{"head_dim": 32, "d_mlp": 256, "vocab_size": 1215, "activation": "swiglu", "rope_base": 10000.0, "init_std_up": 0.0645, "init_std_down": 0.00806, "optimizer": "muon_variant", "lr": 0.00809, "schedule": "wsd", "batch_tokens": 16384, "seq_len": 1024}
Each number is 500 + 40 x the weight over the matrix's rms, rounded and kept within 0 to 999. Layers, rows and columns count from 0. Numbers have three digits each.

# up: layer 6 MLP up, 256x96, rms 0.331, rows 136-157, columns 0-95
# down: layer 6 MLP down (transposed), 256x96, rms 0.187, rows 136-156, columns 0-95
# gate: layer 6 MLP gate, 256x96, rms 0.317, rows 137-157, columns 0-95
up136:542493476525469487484555523508520507454493489516532522488520480497501531505577469516529525467476553486449476514528406394502533439523544423546530530517521538527502458444501522546478429498526498528563494504523525509455488456476512500540493539498489517533473489540441469481515560518516429516
down136:561565499468424535491469484495484580517467409435495503548493517471522522527477458537505539460402426514452484460500487479551510495496509471469470509490503591502543447521506506522480480452515570541449497549510486524471552494536531471463487514587446530479490463477484485523496533463487444564
gate137:517537465430468460492567591502504562554527475432429522451532466490551461502519478517516495495519526545525519454514429517513551532473462484440501570463400530476509491467513480544467492478461516495451547462471554523445517556510477566399440491493459556495450537577506543553416454489557508514
up137:498515494508502507608466522505514548547545512530558413583449453508512565494506495513459558492413434516535574515530512466572556505417467524518552557501463493482492442448528622494492519515426559568464579465503498523525457476542443528510499503542572462497533521553565552502463430449481452453
down137:515536514521509507463511527491441482521499473464398561425527454613540446499530475428510491512488515446481538522498491540548482446482586565537507532471489489440482494548456480581444478487469442459437474467469558561479553466453472546558393450443557505481459578518541423529447492501481478470
gate138:483561486434464515441509537423513478506425526524596507470499584515437614449459474575467417490418463496528466551454405476510494464583406511441531506535502452457492526447535467408483517478509510507601461569499537515429433486476574463465528554434590592457417479503493499491618513509474419544
up138:519421509562513548510491537533511503429570348487559459626457391445526524527522494607456432453559428471392491524513500599514468484481498567508416485562522515427539478512545476477495439509554438463560514485491576547521559469464437486581535537490460506483530507465553479564488528498563486503
down138:588561550616574569536470502494488515401476481564529432533582543543519474510484445501436502500526478530480600484517500444440504514580545434600569511466463567493508566511586517498569461482388533493555458494497469563548507482558545474457520545499487495505566487474516507511552489466589425421
gate139:503535525508551486513508446455429503498497564479483614445512530519437582572564557549463443420515484433485463437417413455592516470512493546471592535475366463434472524441475507511522543451522551492475472459541541513550553484506455449481590540511523457522488485439472509500520555510530503563
up139:439483491570490457548424442515503530484554471516549450545508556557492513514466553559476505541502569510555447540537499531523507446481533489474432465517480378476494500540528568591529485528462551498500536471492459520545443502575529485476443549545451465528562552487506550571515493501469500473
down139:512567492402493520539543468545489433460555529475480494540489540478469478531388524521487558525428488491542466562507562513540507470520415543480534543462491439428478536445507439515488477479505463536484453510527493496507520486473456478498511551548501598497457558447495495551538562482532563490
gate140:412481480452553499564483404548461499432522534485431510506569453491558562490562467492501501445548528447478478530475564490517558490474523519512395450562507508560546487477545490537475444537457509527417488540482428579429525460549551499501530539464485516545486453486607459552483463501527537440
up140:566575428504476509440529482475554455561428581560453473484540496454465452452447568502535481526498600495549475443483460493475432543535551469486508497531457499507466515500423506405518501531515496434453467484490496481531518472463478564474516498472474506530482478551446533430505475508478483553
down140:541537541501521440490470413470461539471514516572549561457526410504513536511512467484544544465508465477450550528469530462499476425533570448484445495548461531533532487459593538528555459505517604592558487463487459516549562488549572496509460537509503526497558498519532411496535475492536445488
gate141:515500467501480485398370497548520524497509488548502482413514500520473459487456488550530497463475521441518514510482468447543467507531429520476519475476470511529437576503509439493469410533508489589511472506412581544407535437514518472414554585516495473482470511468534530540545507434445472387
up141:585448493560503519457454580501520560560535552508557478494530485463413509497475568504513473490440507428522456530472589487530538557494521455426476501555470519537510495474569543466433532504514475513542486506495514515500518500531517499486570550498459459460405486542464495544580487444478463514
down141:539509538528568555419503537466514514454566473545511483488432570498511524501550453455494507453573563465620505441488466511469436511494420504476496521514532465449530559509481469568570494421473498447470468488522495609473494498475525448590542521533476453514455491570535495513546507459518493552
gate142:469511548470464469519520458513513443445423501463397520531544437449500469440567442467474462537515528522542552520479543544503499488438481483512485507504461505399435478450490494441464553513530510492463467458552531507492495562490472499501476518524483434471516536576494449524498517499535488451
up142:481510520460517478519445496556541461527524519465432571509544495474570442508531447496504490471502518536594515556485512563501510509536483434561507515492487509443476488486528501435465491535528512511489519504519531472496494541453505463479597399458441550527499553536519510498470466470534457471
down142:475587563486463495487488481499491495551455493494470521534503576543551540497520482496474524531480505503499515541459524421542482544471462548507533506439536495547471443469507491454452456495537486563547515520445558512559463527520454507462450453469477523480542535542526452548501496472550471499
gate143:501554464498453421523511508445536513458569530537465572520484514447488464527467464480536553456471489494460508511491532506488544495538535502455484531480536512537482554499520520439478467515451513525464541415479549519483493464586473590554533506500485436446489522485519406560501511495491473493
up143:520507487524538427491523458460498497498532482486548529507437497513502534468479426475547471472507526373517456493492524449549464447438467499484488514544469494539454467546502510450500529469503426575462501498577484472502400407487453483523542521554465486452480441524506457474515508552481504572
down143:558480475445396457504492570516546506548496545555496525529515440552472444535480464463525507487441501549474480474495512556474532510538465550546532493503532528429407567464537433479427518466574468484505482469468514581454482518482489508533451528510521500549432512489497457458558438530448477556
gate144:501471497437515542462512496486510519537480554533546459534557519495492541452510485516544456525479538469532446514515478546479500499534539469511558549537452499536496464487515490502460471528472461488463481464473508503438477474486465513439486508448556491470537524450459506518440470429543392461
up144:574506525549502506520517517484480566476511507539490555542580495470464526553491491504492498503511515426518515498511450562576509537488493544489482525508462538437534519520467503485574477562530532520568488578569565539520495468458511464543490451548412501538512480462516470558429554571484561523
down144:520527568586559542522495478531468473466515440390510507461473490450516454515554555527429546509532525479445506503504553491499517454526445518525486489551490455490551468533521526471567561489504454472517527516472498496481502497482526424531546455508532529493507456511541525479466577489474609548
gate145:466528506482412527487466529532496527461416495453504489464538478473554506485481543449436506516504530485538519514498527530501567500445475550507395545494510454491483418508534519498479476471492470449497512456553473456537482409520512484491531578424454579521476446534572492553498488486519469555
up145:525555473586436523566526518516480490464483527537522501574515505508510481507516425474518501489545432601443542511443522490576396530445506487509548504525455528567492499458502469495542480474518471558521453461523503505544493561494482509477574482504475499551536567451485508482478438489546492432
down145:475462473468570518454520473455491513502537493491540520475480457480489536505471495485447538460517476507524460449488532490499538528543557583494475505496587540474525495569491475594480476508518535428534483492531498455510489444548557507477460447486560432469455465452511489445510487492487543554
gate146:522495521502500562439484530470534574448512472472569536482510509535476552465540599570517539483508448620521526488560480516549561545522513609482483545512461534515530575460477522517472532525471488572554495550471527522475459513487490570540458598465528416477451503515513375521539450570490558579
up146:491503511532454419520577526520544450508489485588506536503460469522512524499542540542451430498494493512473577538445488443516427398536464449475488496444463516487515492489570463485424513474530440492465469499499539490493468513513479387550518436545506491429543484502477492545560482471506457500
down146:445504493450519465527530450568452555529534549540501510467494461452504543528563412480476467468523517438493545430452482547525578534471547522448479482512484519463478548471507499431536503503528532464449496502502444482428523482494482502547515484474526439491438463515527480434489449462437525552
gate147:489509494539417486575502464532479453569601449540536483487468511530461444505419563509463556429566500466516470458538436507516527490481523420468475446485476412580438534518469531485544578487525537535477476486499481507530523496522551479559442429465512555422441544462446447501450523489500518491
up147:546453520519484550539458496489503535498406546435490561506473479490481530486457466522459515459480475473533493528479487524494584515510478441407445521520379449432573514511435508562575583472569516531492529494468515521519452480484547542457500560492516554548510416516503537554457539555548547445
down147:555465477531512543498516523506490487448521505401444528507488500561609539521490431512533503554490514482515529460492474480468550582561459484507532520588569490418457563494519452501556526543505419440495480526505494524531433494508477483466384496525459475511490578467508487576486550477444512447
gate148:625490450479417483555491448491459439491517468502518462482553505534546538455507526480508496485461464500486498461524498499563454482503500516501486436486466465516388497538581547496516482530503488509471508517499551494470447465488496481487438533458554516456477542546517562492472467473439481531
up148:491471510521553509487460559577537483563462504482480494562606463529450470544443539510452491488443504469496548414559491488466538549472546537488503519528480525551473581412481444489511533428520555432489488492455547492480614516470577522499496474524470546505507514491553450444537563507549494528
down148:485441510516566459494538418492542550477502559516577473491545441550405554495551494484481450455422479476459482439506500542495527482498606553431477495553588524482436575474526547481529457481477510509518484553471586509484564501514503521492465501487511505503455524440582489526520518480499521578
gate149:479489435524449468588454476507541420506498473497446488505522516476575515589523499347557512505488553510493458487377575459518444466419505461448541607504516506490503551493444513460478464377483470430474513505454487466512503423470489466458550491507472422421496461489527516597487437593542489464
up149:452476484403572573492390496529509445534416591531379502468469500443444539455541496432411582519472616532528489504537587471431461492513538470477537499503434477542531480487500553486502476443499501483495526385576500466478486438461486511480535531499465546453532488515547487486390482545480540519
down149:498467530491509483528396525508539502555515522557496482402596517456591490527478524500432409466424535483483494490609472436486506446493473477498486478500521516521531508487459534489595568485359562414485533516493495534530509468573466486502433528515514484487528488572478499524509432479453510537
gate150:516475536470449515575465507485479455450556541520529506516466539501580528409426479523553532492479476493414463496481573498541499533448486507448444533497481530464497486575513490470524498507471480519480521567583520493540474495425426585478528544517419497532521500528514494556482495582501469537
up150:539562464503588478515438449498469584407455553561446515502476444509521551617558440419455529519504505510506498556509471531509560433477492516548486524516528421446518490432515510445555479515457481542515482407536484436523440485557472421618457501532541535481474502506493492545513522467470553521
down150:503566442527560457448513515514507549493475497513496527452507406488427462531515469468503489464527465508568446457521453509374494484552485512522445509514565520539529495481546467543550460463511541391455483449438544522485522451603552491464460435505556524471456499506482509469486506437483546474
gate151:452536495490481488541540454567489568536510541490517540472441467460500482461499526530467478547498516483488448489463543496516519477459556482496561492450461476508449491522451481508503476487490512424527476435514524526513516478551464546514490519501524470541525520550512484422500487482483511478
up151:494556511486511515475490473438500532527519591503486534447502472484485525429492483499454498481482552559503437529485434574482515492512509495469542486465438474482580472523458490469541477486473459505434445497509506540480534470559497548513459498475471440512528476528460482454532515509483515550
down151:499514523454491495557502517504533506566470476566474509533447496547532528492501481548519411486488485499457425558522543489466553493485528539488491505493472486453516492583500496488499530484530492490544474507523535524553465522482502524506461578481504498436482575513529452477492462479562519515
gate152:476491495530526501547536469564401512498527497497438480462492535558486442438451563491547442513590485520472471487470600505557528560516492487430496454537512457465491472617489544491477581514554532579517496506470510554550536511520480543499509599483559584509498517446456504437503517479439479508
up152:548535508490417522489524493458541455510531555461456463501520513534531439484501494518533504547521509499430515533496521550487496573488531489465455522419533496501518391500525463407440495486552580502534506462544473514507510547483533485496510584579473565445425451465418483464435571495510490496
down152:625512474460478518541605551540540499559544492482444488480511537476469472534579477569482488513464511555446436429484506586463517463522510492484407508520496542541494473474515459431545540485508520454467479517464461531523461457487507527467503596491492422480459463499502523477482481583521480484
gate153:448506495502567517504520382482474556493442474494561525472619526494489543495528545572474524531404564529538512520492485554474482477478495530526523514448517478495517566498505564556538471518444526578549483569457538485551525505500546479469433487534541505489503513535496522465506450523473489544
up153:393517483542499511512512501505511441506468471508490607480494543481476465492562575466530521486411481570515489518550591464560424479410529470549516474484499580521440489520440443448482464519463476463458508524502492435484417487605488518494564429474522532448459514481430540526438478494454524559
down153:421447532517504509492505586494494458545486494532516470423491540466474508490503531533516462428511522521518413504425562487499523569453538525563472509427441462483509505510460570513452568523517552482558474523511495503455562512431454487512480510464528462497517509584529470453577479456445513593
gate154:581479568499449512519529577526409552436514564508527537500520603508488538434407627540481521403467484514501500513471520452510508510547445522452520512468474509491494499523496488483423606465501533513503510474472478538403502471481444527524457513556509564476473471527460510483490511495434476556
up154:592436481433517497523441579505514511494487497530458474480550477540487526490482573436454472502460469586512479551576483504474582498512490574559531490476489494507476568553503416506510512509521412523523553403476489409519530381583506546547480521512468516507442525472536546531490501436524495418
down154:487569517501406554498505511444496567461477512505499521501506528525441499429551469477434475575498494502476492498520501530471598479595501440533543471476579463523506451550517528565561536517395482448471561452526412498499553423600512552589509479531544569507525508523496498473518487445598508473
gate155:507529454470406436434517474452504544401540550501516549481444454513507542572468572542563493468515534495483509442536556496472510507537532530484533550445505509511522484519496580552557459483483507504490513550565503460495495496508485487545483461472522463476555545476465582476512429453525468522
up155:457471550507533508550467457519522473449542515444428462474480556501448516511577442469490541431534532510479477442495489546500434517495500484429461584518517501494444510501488446490508463507547514480496523528511496496488542471518535488464542557503493562515535488476502562409583494501556582405
down155:454544475462487567546510498496495446553534530535466561488532458495453451445522491540519479541573488477406466543435532508505463412490617477535420481465509453471534468448567429528443506395457525534532503500537453458549504452509486506439538470447506498456558434477506485521502509544494527511
gate156:478495516510474516537451488418474453506481522400417502530521514522452470514491572528475512489554590463439477442482491447494560542454470544531527457409508510487499527503512464438476435561434546490506489503524508528469510526509397507493448508550545371535524485463514521441493433526545476503
up156:428523485539460486448468523517457450476476510478448479473543516519500500558466537542498496520522537527516462577436445532505466497540610513533463453551490497462450542459465521517534487447526532486483449498478528520584492432478419509497564500500576465417545513526553500510514524480490475432
down156:532485460522434554475491469472497547458452506510480502415500492545447572546452552517524463496555501482523504565498533473451516474533454508463545504464441504482466492582447509531493469425490443500508567470536573482458528551502539522474557507567524554460551560503568504520491514497550508473
gate157:504445502474560517459491472467463461464448522556504504450434499490566504457427523487529486494478490512511500427475549504433520532464512609498520532541452545482458505505501523513487563494429495426526537522503489503476522464558537459524469480510507435452453513504510500517470473454515509467
up157:553480577525467574523499503418576435521501493481446544511512549532546483448492450477476499532577525515501521450448442514546528459530532464521454548476487501468506478467478544481450553498382590488493524465439476497500479467548510513538472500518487457446511533488512412504486537506507504559